Each number is 50 + 10 x the weight over its row's rms, rounded and kept within 0 to 99. Layers, rows and columns count from 0. The size before them is the row's rms in percent of the matrix's.

# v: layer 7 attention value, 384x384, rms 0.0231, rows 172-191, columns 64-127
# o: layer 7 attention output (transposed), 384x384, rms 0.0236, rows 172-191, columns 64-127
# q: layer 7 attention query, 384x384, rms 0.0369, rows 192-224, columns 64-127
# k: layer 7 attention key, 384x384, rms 0.0347, rows 192-223, columns 64-127
v172 087:38 50 50 50 49 52 53 51 47 41 66 31 42 43 54 53 56 49 29 53 56 45 51 54 46 43 47 52 50 65 51 23 50 48 55 45 57 67 57 39 56 73 54 46 37 49 54 46 62 94 50 38 57 46 63 50 43 47 32 53 45 50 40 36
o172 083:62 45 52 46 52 46 28 41 54 49 50 55 50 46 56 54 51 55 71 33 50 65 61 52 61 53 37 51 47 27 42 58 47 47 31 58 47 48 56 56 44 23 44 55 66 62 39 47 42 30 53 49 57 46 51 58 60 51 70 43 60 45 65 69
v173 076:45 51 42 52 53 47 50 54 47 44 37 37 36 41 53 50 42 57 58 30 61 54 53 66 46 48 40 46 64 57 51 53 50 70 47 46 71 36 58 63 52 65 44 33 47 55 29 51 65 55 30 48 55 53 58 62 60 52 53 48 53 55 48 43
o173 072:60 52 56 27 38 56 34 25 41 50 61 56 61 54 51 83 52 37 36 38 46 52 48 43 58 46 64 66 38 54 53 55 49 43 63 38 39 69 53 57 56 45 78 60 55 49 67 56 47 47 74 49 41 48 46 42 42 52 48 42 50 47 56 59
v174 081:55 50 68 48 43 58 48 56 52 44 55 53 52 53 35 52 51 58 42 39 40 50 52 26 44 40 42 51 50 62 67 42 54 65 53 51 30 37 50 28 46 56 49 52 53 50 54 54 53 61 15 43 53 48 58 55 47 47 20 55 27 61 40 73
o174 079:44 50 44 38 62 41 56 54 31 55 50 44 58 64 59 45 56 51 33 49 57 50 55 79 44 49 57 55 53 50 51 54 52 54 44 64 46 76 54 63 58 43 48 56 56 50 48 65 44 49 83 54 50 47 46 47 51 51 62 41 62 34 52 33
v175 084:61 38 44 51 70 49 57 58 50 57 33 52 70 45 53 50 53 52 67 57 76 48 44 48 44 44 39 50 41 50 55 51 58 42 47 52 62 62 59 56 46 39 41 44 52 49 48 55 75 63 52 43 44 35 66 54 46 39 42 49 49 51 59 39
o175 081:32 44 69 44 32 44 43 44 32 37 53 45 49 49 51 57 50 65 30 47 24 52 61 49 61 68 50 42 50 53 58 41 45 49 51 58 47 47 41 52 47 64 54 43 53 55 51 36 30 53 40 51 36 56 45 45 50 54 39 62 65 44 49 49
v176 096:53 66 42 50 58 62 56 52 53 33 75 31 43 63 46 50 58 53 62 40 34 41 49 51 55 37 61 32 47 63 37 37 41 28 49 58 45 45 37 67 67 48 48 31 59 49 63 49 45 63 59 54 55 64 46 48 33 52 35 50 55 37 68 63
o176 096:49 36 55 62 45 33 41 40 48 44 40 63 64 48 67 75 49 41 51 59 70 64 50 41 55 72 39 60 47 37 47 49 43 55 48 52 57 56 69 59 41 51 67 51 50 46 32 57 42 41 50 40 52 47 54 51 62 51 61 41 55 64 43 54
v177 076:49 66 47 50 27 53 46 53 47 33 49 42 47 40 54 47 42 51 44 26 60 63 73 55 56 67 49 49 54 43 51 73 42 53 65 52 54 31 48 61 45 57 56 53 43 43 38 64 35 58 39 37 50 64 58 57 57 56 65 50 57 44 61 38
o177 078:49 37 52 64 73 50 58 39 63 70 57 56 50 57 48 77 52 45 54 61 37 48 35 50 50 45 46 51 40 60 52 39 70 42 38 16 51 48 41 41 51 51 45 56 56 59 41 42 57 46 55 44 49 49 46 52 40 52 47 38 43 51 45 51
v178 077:46 32 48 53 46 44 55 53 53 59 35 79 65 27 59 54 64 33 49 65 50 45 51 32 46 22 41 61 58 58 64 55 30 60 54 54 51 43 43 36 47 55 49 75 58 49 40 41 32 39 43 59 47 56 68 43 27 45 37 49 56 39 51 58
o178 075:45 81 43 36 46 51 59 56 68 48 55 29 32 59 41 29 46 68 24 29 42 47 39 68 47 61 54 54 42 43 37 44 64 53 48 56 55 44 45 54 53 38 62 42 35 65 71 61 55 62 52 55 70 44 35 57 66 43 65 51 51 57 31 55
v179 086:56 35 58 51 62 33 43 45 47 55 52 42 56 57 39 54 67 47 73 45 54 26 55 63 40 71 49 37 45 61 45 49 58 51 46 53 55 59 61 50 40 41 54 47 61 56 63 51 45 60 23 37 40 45 69 58 37 44 53 48 48 64 50 39
o179 081:54 54 38 44 46 58 38 45 36 49 56 54 48 40 50 49 38 47 42 53 65 68 44 40 67 28 53 59 60 50 57 38 43 45 53 42 36 50 49 69 69 62 46 45 49 42 44 44 54 45 60 52 46 55 42 46 46 52 45 51 45 58 47 66
v180 080:39 52 47 47 69 60 41 50 48 68 51 65 53 23 46 50 43 43 42 67 49 64 58 51 49 40 50 41 49 37 61 50 48 67 52 39 49 38 63 37 53 61 57 31 33 61 53 30 42 51 67 51 27 50 49 55 52 41 24 53 50 35 34 53
o180 076:63 57 63 49 42 53 44 53 39 45 42 46 55 57 53 74 53 55 37 21 40 54 49 56 49 45 65 66 56 39 49 63 51 50 43 56 51 55 50 52 42 47 49 69 63 38 56 71 48 51 32 53 61 45 54 62 46 61 66 34 59 61 57 51
v181 083:53 45 37 52 23 59 82 50 49 38 38 71 38 33 57 49 48 50 61 42 42 39 48 62 55 29 49 57 53 48 62 31 42 57 47 54 59 58 41 53 67 60 54 64 46 51 33 53 29 48 51 80 63 49 38 54 51 51 47 52 51 46 43 54
o181 077:50 75 62 38 64 32 49 61 65 53 58 46 61 70 52 26 57 58 34 44 55 59 44 51 45 60 42 57 63 56 46 69 57 56 56 60 52 45 54 51 34 47 41 58 52 63 59 56 60 56 51 22 66 52 50 48 50 50 68 56 51 44 50 49
v182 076:45 37 44 48 55 53 15 52 44 47 66 59 32 59 45 51 34 48 72 65 43 51 59 54 69 70 47 50 36 34 47 60 58 41 54 36 36 33 45 58 56 34 41 49 43 48 44 59 66 49 48 48 44 31 49 55 61 54 65 49 49 68 46 45
o182 077:56 54 55 32 46 56 58 38 71 43 40 50 53 28 55 46 46 59 39 40 50 54 43 54 29 43 57 46 62 50 61 46 41 51 48 53 50 66 49 45 43 66 74 54 51 45 69 39 39 47 53 60 57 66 52 44 45 58 47 66 62 30 50 49
v183 080:50 41 45 50 60 29 77 55 48 58 46 45 40 47 60 51 69 59 53 40 35 58 44 63 57 52 55 31 53 58 52 56 51 60 40 46 49 57 58 53 53 56 55 62 36 53 53 28 38 14 52 56 47 61 36 47 54 63 66 53 48 60 52 38
o183 075:47 62 42 29 40 59 39 36 51 39 52 64 46 59 39 49 17 41 44 53 46 52 46 47 31 32 54 68 56 40 45 50 60 59 70 63 55 52 42 49 52 41 63 43 68 52 60 62 47 61 55 36 58 48 62 46 53 45 67 29 47 52 42 62
v184 084:55 53 50 49 52 44 13 51 49 51 68 41 67 57 45 47 53 57 42 52 52 54 53 49 49 59 56 65 41 67 48 77 41 57 61 39 35 30 55 69 63 60 45 50 47 54 43 58 61 43 42 51 45 44 72 60 42 53 27 52 54 64 45 65
o184 080:48 37 55 43 63 54 75 44 43 52 37 64 40 41 55 80 33 43 49 54 54 45 42 58 53 56 63 46 57 36 49 48 46 44 29 65 49 55 52 44 46 41 71 44 56 35 48 40 37 48 56 45 57 50 41 46 64 51 64 47 45 54 53 42
v185 072:53 54 52 52 37 46 58 51 49 40 57 45 50 57 51 51 55 38 26 16 41 43 41 55 48 33 56 62 48 51 44 53 41 43 49 58 76 70 46 45 54 56 57 52 59 52 57 52 38 55 56 36 59 67 54 51 39 50 48 48 34 55 45 45
o185 075:51 54 53 56 49 52 54 47 38 58 53 52 49 54 61 18 54 69 55 69 59 54 52 48 53 59 42 35 52 54 30 38 55 50 53 43 42 47 53 53 49 39 32 43 36 58 37 58 66 46 56 49 59 42 52 51 54 52 50 46 62 45 43 59
v186 082:57 67 42 50 55 46 40 45 47 51 52 50 52 54 54 57 43 55 38 40 42 46 63 59 69 51 43 48 47 50 56 51 41 52 53 40 43 52 30 40 48 40 55 61 47 51 59 55 61 71 40 57 57 70 50 48 55 67 40 48 42 54 47 20
o186 083:54 41 48 36 50 53 56 49 62 36 54 50 38 46 52 19 65 55 65 53 48 57 37 46 36 40 53 45 60 52 60 43 52 46 66 62 58 45 65 54 55 56 39 55 53 65 36 40 40 47 52 32 58 51 52 46 44 48 66 66 59 47 59 69
v187 082:50 62 30 51 51 37 25 55 50 57 47 26 64 41 51 56 50 65 43 31 53 50 54 66 67 58 48 47 61 56 39 58 46 39 52 37 58 49 30 60 44 39 53 59 56 52 51 40 65 54 64 58 54 62 64 44 50 43 58 49 53 61 73 52
o187 078:45 39 63 37 47 58 63 41 74 41 38 59 26 46 56 33 35 38 56 80 34 36 40 34 42 51 53 46 50 54 61 37 41 56 59 52 46 39 61 33 60 55 53 49 27 54 50 46 46 49 42 46 45 50 50 50 58 43 49 45 54 38 49 41
v188 084:61 54 44 52 59 38 35 46 51 52 72 53 50 64 48 51 59 42 66 38 46 57 42 69 49 67 55 34 61 47 45 68 57 46 49 47 60 60 43 51 50 32 57 44 55 53 50 46 40 63 56 53 37 62 58 49 28 33 51 50 41 65 67 60
o188 082:43 30 57 38 25 50 65 51 38 36 30 50 51 42 50 50 32 61 34 64 66 53 43 46 50 39 54 50 53 56 58 27 47 49 51 52 47 44 65 52 57 60 57 50 43 45 54 52 52 39 56 56 62 42 55 53 57 54 48 25 65 55 34 38
v189 083:55 40 49 46 43 43 47 45 50 34 30 54 66 62 47 49 38 47 26 67 51 52 56 55 45 37 49 70 56 42 50 45 41 45 44 56 50 52 62 46 51 57 54 37 43 51 34 58 55 53 33 59 65 28 64 60 56 53 52 51 51 39 43 46
o189 084:38 68 50 54 57 45 52 65 49 53 53 54 26 43 51 34 56 67 67 42 35 51 48 51 64 55 40 34 41 47 41 61 50 51 52 52 49 40 45 62 54 42 37 71 60 56 74 62 46 43 71 51 44 62 46 54 43 52 60 61 52 55 47 59
v190 081:56 54 48 53 71 59 60 47 52 66 66 37 49 61 46 45 46 53 37 57 57 65 57 62 48 52 50 51 58 47 48 77 57 59 49 47 41 29 51 59 60 53 46 41 52 49 37 59 60 55 49 51 52 46 40 50 57 55 32 52 68 28 34 62
o190 076:50 50 41 43 42 57 44 58 34 30 49 63 48 45 48 87 49 47 63 37 41 43 46 56 45 62 62 56 38 48 61 43 49 40 49 48 60 56 51 49 43 53 71 44 57 31 67 30 43 43 61 54 44 46 56 53 37 52 59 40 35 67 61 32
v191 087:49 65 64 48 55 65 55 47 53 52 65 57 60 23 35 51 52 52 45 57 52 30 39 43 51 42 45 32 58 51 60 30 51 48 51 42 25 51 51 46 52 60 55 48 60 55 48 57 44 59 39 49 49 34 47 46 57 39 59 47 39 62 35 55
o191 098:43 49 45 73 49 44 42 61 40 40 44 42 46 59 55 44 61 46 43 38 49 59 42 53 54 61 37 51 53 46 49 48 57 56 37 43 64 58 58 63 62 38 48 51 50 41 56 44 53 50 51 53 53 46 49 53 34 48 50 15 46 48 70 54
q192 094:50 51 69 49 42 52 55 48 52 39 58 27 60 51 47 40 64 46 38 57 65 66 48 54 41 75 28 56 66 62 62 57 45 57 58 40 58 24 44 45 53 56 55 39 39 51 53 41 65 46 40 43 57 44 49 36 37 52 44 30 47 48 53 53
k192 097:49 44 50 53 46 51 47 29 69 48 50 60 42 46 66 90 54 44 46 42 50 56 44 54 55 56 56 44 61 46 63 44 62 51 46 47 57 51 52 45 53 47 85 49 45 38 55 43 43 51 52 36 50 43 53 59 47 50 54 01 53 57 44 51
q193 075:67 53 51 44 50 62 52 66 34 46 48 55 47 51 57 46 42 52 53 47 48 46 65 40 43 51 62 58 44 47 37 70 59 34 52 62 30 62 31 69 48 52 46 41 49 50 67 55 48 63 64 63 57 53 53 49 53 44 55 55 39 51 63 51
k193 079:39 48 50 55 41 63 55 50 68 73 59 52 51 28 58 22 58 65 55 33 59 56 40 55 56 52 53 54 57 33 35 65 42 56 55 55 42 57 36 60 48 40 41 40 51 27 34 32 53 55 53 66 47 42 54 55 65 47 59 36 39 43 39 65
q194 085:59 32 57 50 54 56 45 51 49 44 51 55 55 65 25 27 45 55 66 67 43 49 53 44 32 57 50 43 48 53 53 72 37 63 55 63 38 36 55 66 49 41 23 53 61 62 45 53 56 46 36 51 55 52 48 58 55 49 72 64 42 41 48 48
k194 091:42 47 47 46 37 59 55 55 63 47 45 56 45 51 50 36 47 53 55 46 48 49 47 47 49 53 60 50 59 50 48 53 57 51 49 49 41 51 52 33 48 52 61 46 51 67 47 43 47 47 52 51 53 57 48 55 57 47 55 14 47 48 47 43
q195 098:55 61 66 49 62 24 47 56 42 29 66 40 48 65 41 55 67 42 21 24 54 47 39 53 50 43 66 49 50 65 57 42 42 49 65 40 55 45 53 47 53 52 59 49 56 51 60 43 70 52 64 34 73 38 34 37 21 58 42 56 43 42 56 54
k195 096:55 51 48 45 51 48 51 64 48 56 51 35 54 38 56 35 59 65 55 53 54 62 59 65 55 52 57 44 61 47 62 53 49 48 63 63 59 41 39 55 52 27 49 48 46 38 47 44 51 55 40 66 50 36 61 66 41 46 44 54 42 32 48 58
q196 092:59 47 64 56 52 33 35 44 57 46 56 52 43 54 47 52 56 32 36 43 40 46 32 59 45 50 65 59 59 52 76 44 34 45 57 30 72 60 67 51 38 57 65 57 50 57 53 58 49 38 38 26 44 41 48 32 36 53 43 38 44 43 50 45
k196 095:52 51 56 51 45 47 56 36 31 34 58 40 55 47 68 99 39 42 66 51 53 51 70 49 46 47 51 53 49 54 52 45 55 43 40 54 58 35 57 55 58 55 82 56 52 46 52 59 52 49 55 50 54 41 46 49 39 54 43 55 47 40 57 47
q197 084:58 52 51 49 49 59 57 54 44 64 61 38 51 50 49 41 48 58 54 85 42 72 54 59 39 43 33 49 72 59 35 40 62 56 55 47 47 49 44 42 65 49 49 45 47 33 55 38 41 59 50 68 34 34 61 42 44 47 60 44 33 47 56 59
k197 088:53 47 51 56 45 56 47 42 48 54 53 69 42 36 62 68 59 44 40 42 42 45 27 49 35 50 32 46 71 47 50 47 50 61 65 47 44 64 55 40 49 41 69 53 42 24 53 56 55 50 50 47 46 49 68 48 57 46 62 09 47 60 48 68
q198 093:48 69 41 58 37 39 50 36 37 32 44 29 65 59 41 47 58 57 49 54 52 67 55 45 47 48 13 56 53 59 58 54 52 62 59 52 50 31 60 75 62 54 53 56 51 50 44 49 47 45 54 53 31 40 47 27 29 57 65 47 45 53 69 56
k198 092:38 57 48 54 39 44 36 40 47 42 37 57 56 45 48 40 59 52 46 47 53 66 40 57 47 47 35 46 50 39 55 34 58 70 66 50 63 42 74 70 50 49 38 60 51 21 61 45 49 51 67 50 36 50 63 55 50 35 51 46 56 61 46 59
q199 084:40 57 33 55 51 63 57 55 40 31 39 43 36 37 67 57 42 41 43 36 62 53 55 32 54 56 26 39 53 34 28 77 36 60 44 60 44 37 59 56 44 48 51 35 46 43 42 46 53 50 53 56 66 57 49 42 59 48 53 58 41 53 53 44
k199 093:45 39 44 55 62 43 42 65 53 40 52 47 51 60 33 02 65 52 38 45 55 40 42 57 53 41 53 50 46 50 48 51 50 56 63 65 58 51 53 63 48 51 13 51 53 37 38 50 48 44 48 55 59 53 53 48 41 49 39 93 57 38 52 39
q200 057:57 48 33 31 54 49 43 56 28 41 35 61 59 47 63 53 48 40 61 47 54 61 56 49 58 61 66 55 43 43 43 52 65 59 41 54 54 64 50 60 50 52 32 59 59 56 66 49 42 49 46 45 56 68 58 58 51 64 48 71 52 46 52 61
k200 073:47 52 49 48 57 53 49 61 70 71 53 44 48 33 56 00 56 48 59 72 46 65 49 52 50 48 65 37 54 41 37 64 57 46 50 52 50 40 39 53 50 44 21 49 50 44 42 37 48 51 56 59 51 51 54 62 56 41 51 35 42 55 54 55
q201 090:46 55 59 51 50 32 42 45 66 32 42 57 36 59 48 62 41 38 35 22 39 27 48 49 59 41 74 37 39 53 87 41 52 42 59 45 47 60 57 43 44 55 55 48 54 55 54 39 53 55 41 37 62 68 47 66 46 49 55 64 77 54 44 50
k201 094:48 59 58 37 60 53 51 59 50 55 50 29 58 54 42 39 26 56 64 51 52 45 65 47 43 53 60 58 32 53 53 56 47 28 54 52 43 36 31 41 45 40 33 52 58 67 40 58 55 52 39 57 59 48 39 53 45 52 40 87 57 38 52 48
q202 093:55 58 57 45 64 42 55 47 42 49 56 39 57 43 56 65 53 50 52 38 51 48 64 42 58 56 63 40 53 58 57 47 55 32 46 42 37 46 32 34 65 46 49 54 67 46 47 42 49 54 47 55 45 61 46 44 56 62 44 65 58 45 51 56
k202 105:52 58 42 44 53 51 42 73 57 60 67 46 49 42 44 00 50 58 46 54 46 64 51 48 70 55 53 40 50 37 40 63 45 44 64 56 41 58 22 49 51 40 22 46 51 51 44 39 53 59 44 59 52 41 47 62 55 53 47 78 44 39 52 56
q203 079:40 23 60 52 53 56 47 58 46 52 46 58 39 43 65 52 54 46 61 51 39 52 72 41 66 61 61 51 53 55 51 68 49 38 54 60 38 43 45 30 46 58 55 52 47 63 61 42 43 59 56 50 53 64 44 58 55 48 53 49 48 59 43 63
k203 084:45 45 55 50 45 62 51 34 81 71 51 60 43 29 82 44 54 50 42 43 60 47 42 51 59 57 53 50 50 38 65 56 52 43 55 46 41 45 38 39 55 40 61 34 36 50 37 45 58 58 47 41 52 46 59 52 64 48 49 13 48 53 48 63
q204 087:35 53 43 54 54 37 54 51 49 37 54 43 58 52 52 50 60 44 24 18 77 50 54 51 50 49 46 40 43 55 72 46 40 57 41 57 69 56 41 53 51 40 32 49 45 57 49 50 41 42 43 33 52 63 35 54 38 53 41 56 51 54 59 57
k204 089:30 53 40 49 59 49 31 49 73 50 64 61 51 45 48 32 41 42 44 40 50 56 58 58 67 30 63 45 43 53 45 40 50 51 45 56 56 32 49 41 61 36 46 69 58 37 49 37 41 47 62 44 75 46 44 60 47 44 35 38 59 54 48 57
q205 082:42 67 53 43 49 39 46 61 51 40 35 37 60 50 81 57 64 49 34 34 47 36 49 42 48 49 52 44 34 60 62 53 71 44 63 45 68 53 47 38 57 59 48 63 49 51 62 48 47 56 64 39 35 48 46 49 40 71 24 51 54 47 50 64
k205 088:61 54 55 48 52 41 46 47 68 63 46 45 52 46 77 74 57 52 53 53 53 63 51 67 56 62 51 50 55 50 48 64 62 45 44 47 43 40 42 59 63 52 59 44 52 30 39 47 52 51 46 43 43 38 53 54 62 36 37 17 50 53 61 48
q206 075:66 52 60 41 54 66 41 53 35 70 55 49 47 46 55 56 44 55 50 63 63 68 63 41 56 39 61 56 55 56 45 44 57 45 41 51 31 53 39 33 63 45 56 45 49 47 61 58 42 69 65 48 57 47 59 57 56 51 57 53 51 65 42 63
k206 080:48 59 53 47 55 62 57 59 69 83 59 56 50 22 63 16 54 51 55 62 53 62 43 47 51 47 49 37 58 44 36 68 44 43 48 50 40 57 41 40 43 39 39 42 46 43 43 41 55 62 50 54 48 48 61 50 62 45 64 55 43 50 46 66
q207 096:37 62 45 51 56 34 44 53 43 38 36 47 50 45 55 59 58 44 62 28 40 31 40 47 53 35 43 31 32 53 50 40 49 34 61 56 52 47 54 55 53 52 47 55 64 60 53 54 45 44 44 38 44 53 28 38 60 65 46 56 41 44 62 53
k207 091:59 57 45 49 41 36 45 72 27 34 46 40 52 55 30 30 52 60 47 33 50 37 57 64 56 53 46 48 45 53 58 39 49 52 67 52 54 49 46 58 60 52 36 61 60 63 40 51 50 50 47 66 44 55 45 57 45 51 40 92 47 45 65 48
q208 074:43 57 44 46 51 39 44 64 35 43 45 43 47 52 48 29 50 47 56 63 40 57 37 43 57 58 48 50 63 57 51 77 43 56 60 37 51 52 58 67 48 61 29 42 50 62 60 45 51 62 58 53 52 42 45 36 42 46 63 64 24 53 62 52
k208 086:39 39 49 51 53 53 54 70 50 59 47 48 37 48 59 33 54 51 50 53 52 53 44 52 41 46 56 47 62 53 45 57 55 53 59 53 52 53 60 56 53 56 39 38 42 44 49 38 51 49 54 55 55 42 54 56 53 41 61 00 46 45 50 49
q209 084:43 50 68 49 48 56 55 44 45 44 64 51 69 49 61 60 57 55 69 51 40 34 54 50 50 57 47 57 52 35 44 54 55 30 55 40 60 48 51 52 57 57 78 50 52 30 42 67 63 29 54 50 39 35 63 33 50 51 44 43 67 40 62 57
k209 088:55 53 55 45 44 41 42 57 26 34 38 46 41 65 59 61 55 49 39 51 52 57 49 50 48 61 43 55 47 44 54 45 43 52 57 50 68 59 56 65 44 58 54 53 38 58 61 50 55 58 45 46 35 48 50 42 54 58 40 79 43 50 57 46
q210 089:43 56 43 49 53 45 69 52 62 27 56 43 55 65 55 41 51 53 56 57 53 40 50 53 60 35 65 29 46 56 49 41 58 35 52 48 61 57 38 38 74 49 38 57 52 39 61 46 39 51 43 38 48 50 47 58 38 44 53 56 66 39 65 48
k210 091:32 48 46 44 67 50 41 59 87 61 46 53 45 50 56 57 43 46 56 57 51 46 53 51 51 45 54 53 53 55 47 60 52 52 44 48 49 48 52 37 57 48 55 55 53 59 54 51 52 49 51 39 56 37 53 53 47 51 39 10 50 44 43 56
q211 068:62 55 38 68 49 65 53 36 66 57 48 36 55 47 45 58 59 55 54 47 61 55 63 55 47 64 49 52 30 34 27 51 38 41 47 59 32 46 41 53 34 45 60 47 53 43 48 47 69 47 48 65 49 45 50 55 67 44 52 39 51 58 37 32
k211 075:62 50 41 50 39 43 52 35 31 40 49 47 62 69 37 78 46 51 46 41 55 45 59 44 50 54 38 61 34 50 51 37 44 59 45 45 48 55 50 52 44 62 63 50 54 53 50 61 46 50 44 51 47 54 50 46 43 60 47 95 54 44 46 46
q212 102:45 54 53 56 39 74 48 39 59 50 56 45 38 50 40 55 37 51 37 57 50 32 51 51 45 46 45 50 62 56 73 52 48 66 56 40 56 51 52 44 54 44 52 49 45 37 55 54 49 46 46 63 62 47 52 72 43 47 71 43 72 59 29 41
k212 107:49 49 56 45 53 46 57 42 60 42 25 63 47 55 63 69 42 48 50 34 46 25 44 46 38 45 48 54 55 61 55 49 43 51 50 54 60 58 70 28 40 50 59 59 50 48 63 62 40 50 52 39 49 69 47 40 41 62 54 43 64 46 40 58
q213 068:51 60 47 71 46 55 57 45 69 61 40 34 41 48 48 57 56 62 47 51 46 37 62 49 39 37 48 46 34 48 41 53 30 36 48 69 28 49 47 34 32 36 61 37 41 32 42 55 66 65 53 63 62 45 43 52 70 41 49 40 46 69 43 38
k213 075:53 40 47 54 40 45 54 42 34 37 47 52 60 74 35 79 40 53 40 32 55 41 52 46 52 56 32 64 38 52 58 41 44 54 51 50 45 60 56 55 50 56 62 47 52 50 43 65 53 50 40 49 49 49 53 35 44 59 56 92 58 43 44 44
q214 091:40 61 43 55 40 38 41 43 51 56 49 49 47 60 49 49 56 40 37 44 54 59 46 67 46 26 32 44 54 45 72 35 32 63 50 47 69 51 59 42 54 44 45 51 40 50 56 55 43 47 52 23 33 63 38 44 42 50 41 49 49 66 72 58
k214 092:47 62 48 50 55 44 37 56 14 43 53 54 50 47 36 47 39 33 40 46 42 49 43 65 49 35 42 48 48 74 52 32 58 49 50 42 62 38 58 54 48 38 36 87 69 27 51 51 55 51 55 17 42 54 47 38 46 45 40 57 59 55 47 51
q215 083:54 72 35 54 73 64 34 52 47 71 49 43 54 39 62 48 42 35 50 51 60 52 46 41 42 46 38 49 51 46 47 58 37 47 57 44 43 65 51 46 36 47 43 43 41 44 54 54 39 41 58 35 58 49 55 48 48 54 35 56 53 57 61 54
k215 083:53 48 47 53 53 45 57 73 25 41 56 49 72 56 49 36 39 32 34 30 46 45 53 51 57 41 53 44 42 64 31 47 42 63 59 52 51 59 56 61 45 56 48 52 62 48 51 60 39 47 55 37 51 51 49 42 40 55 37 84 49 40 44 54
q216 090:45 49 55 49 63 54 43 57 34 33 56 43 42 51 63 58 53 35 63 51 58 55 59 51 59 51 43 56 50 59 48 55 38 51 43 47 60 48 64 65 57 63 63 56 57 66 72 48 35 41 53 32 67 20 47 41 51 61 69 51 24 50 56 56
k216 098:53 52 44 54 56 53 45 54 33 36 54 40 49 51 50 30 57 54 52 45 54 47 54 56 48 53 46 42 58 57 43 42 52 48 65 52 60 50 50 69 46 57 30 46 50 38 48 46 47 45 59 49 62 46 53 44 53 42 51 99 46 57 53 45
q217 089:55 47 52 40 37 60 51 51 41 47 54 65 51 45 66 56 49 48 42 48 79 66 51 54 40 62 23 68 61 44 63 45 60 68 27 63 40 52 40 58 47 67 57 45 51 41 40 62 49 63 42 36 57 49 57 53 60 57 68 43 36 57 56 45
k217 094:46 52 63 54 48 47 46 38 70 57 49 56 50 45 46 57 51 40 37 61 53 55 42 53 47 41 56 49 50 44 58 40 56 47 44 55 61 42 46 49 49 47 56 53 49 27 61 40 48 47 62 33 61 53 62 55 59 50 50 46 63 72 47 48
q218 083:32 63 46 57 58 62 55 43 47 69 59 26 58 37 66 48 52 49 41 52 48 43 69 56 50 49 22 47 54 40 44 59 37 52 66 42 59 48 45 31 49 46 45 52 52 43 51 40 42 51 39 59 39 58 46 50 61 49 27 54 65 60 45 62
k218 087:68 49 41 51 58 46 37 65 25 46 56 59 52 49 65 29 45 35 40 42 44 42 34 51 55 41 44 50 46 59 48 44 51 54 65 50 45 54 43 50 49 39 40 53 54 51 40 61 47 53 35 44 53 59 40 38 47 46 48 67 44 54 51 51
q219 087:57 61 33 60 26 47 61 34 62 46 44 46 40 49 30 47 38 59 39 51 48 50 45 46 32 56 29 49 56 40 45 53 60 65 48 54 35 55 51 58 37 49 52 38 45 48 43 45 67 54 41 52 43 71 48 57 46 39 59 50 62 44 54 30
k219 091:63 42 59 43 42 49 53 33 49 50 43 49 68 62 22 67 53 43 37 40 50 37 46 46 37 43 46 65 48 50 69 32 60 61 47 44 44 55 51 47 44 53 66 63 61 55 56 58 58 54 42 40 38 71 51 56 27 58 44 48 62 40 45 44
q220 097:54 60 45 55 43 39 65 35 60 56 31 35 43 54 33 51 57 61 51 50 51 52 63 53 45 48 43 49 50 42 48 38 42 63 43 51 48 37 62 21 51 38 49 64 49 58 55 50 61 49 48 64 35 71 44 66 52 46 41 56 64 45 34 46
k220 101:69 53 42 47 56 54 48 43 49 52 49 58 54 49 44 41 42 47 55 61 35 51 47 39 50 45 49 48 44 55 49 44 60 51 48 37 42 51 53 36 43 58 30 57 57 63 59 53 52 47 36 44 46 61 41 48 41 41 55 70 67 45 40 39
q221 078:42 52 33 65 49 61 57 43 65 57 51 44 47 50 41 36 54 64 63 58 39 49 50 49 43 50 31 36 35 44 21 69 38 53 58 52 44 38 49 56 46 35 44 51 45 44 43 60 44 37 45 58 43 42 46 42 55 47 40 38 41 45 51 44
k221 083:55 47 39 60 33 38 49 34 42 21 45 54 54 68 44 89 45 39 50 29 52 28 53 52 56 52 38 56 49 61 55 39 50 66 49 45 43 57 66 51 51 66 76 56 54 54 47 59 43 43 47 41 40 57 37 37 38 54 44 37 48 51 52 45
q222 091:47 60 65 46 49 37 36 60 54 39 53 50 30 56 63 58 38 41 32 40 52 57 48 56 49 49 49 47 65 62 65 38 62 49 39 56 52 53 49 48 43 65 66 53 44 63 66 45 43 53 59 29 66 30 46 63 43 42 63 43 33 59 55 57
k222 092:61 49 53 47 64 55 48 46 34 44 62 48 43 58 38 78 45 54 44 40 46 46 56 55 45 48 50 53 53 49 47 38 51 40 43 36 54 46 37 56 54 51 54 52 51 37 49 52 64 48 42 38 65 37 51 48 50 53 51 78 57 58 51 45
q223 096:41 38 36 53 47 46 40 44 54 69 53 66 47 44 47 55 45 41 47 48 52 50 52 58 55 44 49 46 46 48 40 56 36 57 56 56 47 44 51 47 54 34 66 64 41 55 37 59 43 45 51 37 57 58 41 58 64 48 31 37 25 59 43 56
k223 098:44 46 45 56 50 44 54 46 29 46 47 59 53 49 42 67 51 48 59 54 52 40 62 54 56 43 43 52 45 60 55 45 46 46 30 56 51 49 40 51 49 56 52 67 60 47 53 41 47 52 52 45 56 61 31 40 44 58 39 69 44 56 60 42
q224 095:45 38 56 44 53 44 66 53 61 36 40 44 46 65 47 52 41 58 59 50 56 56 65 33 55 49 56 34 40 66 51 31 77 41 33 58 51 53 36 35 63 43 48 66 49 59 63 48 49 50 45 53 34 58 38 60 58 50 44 46 61 40 44 35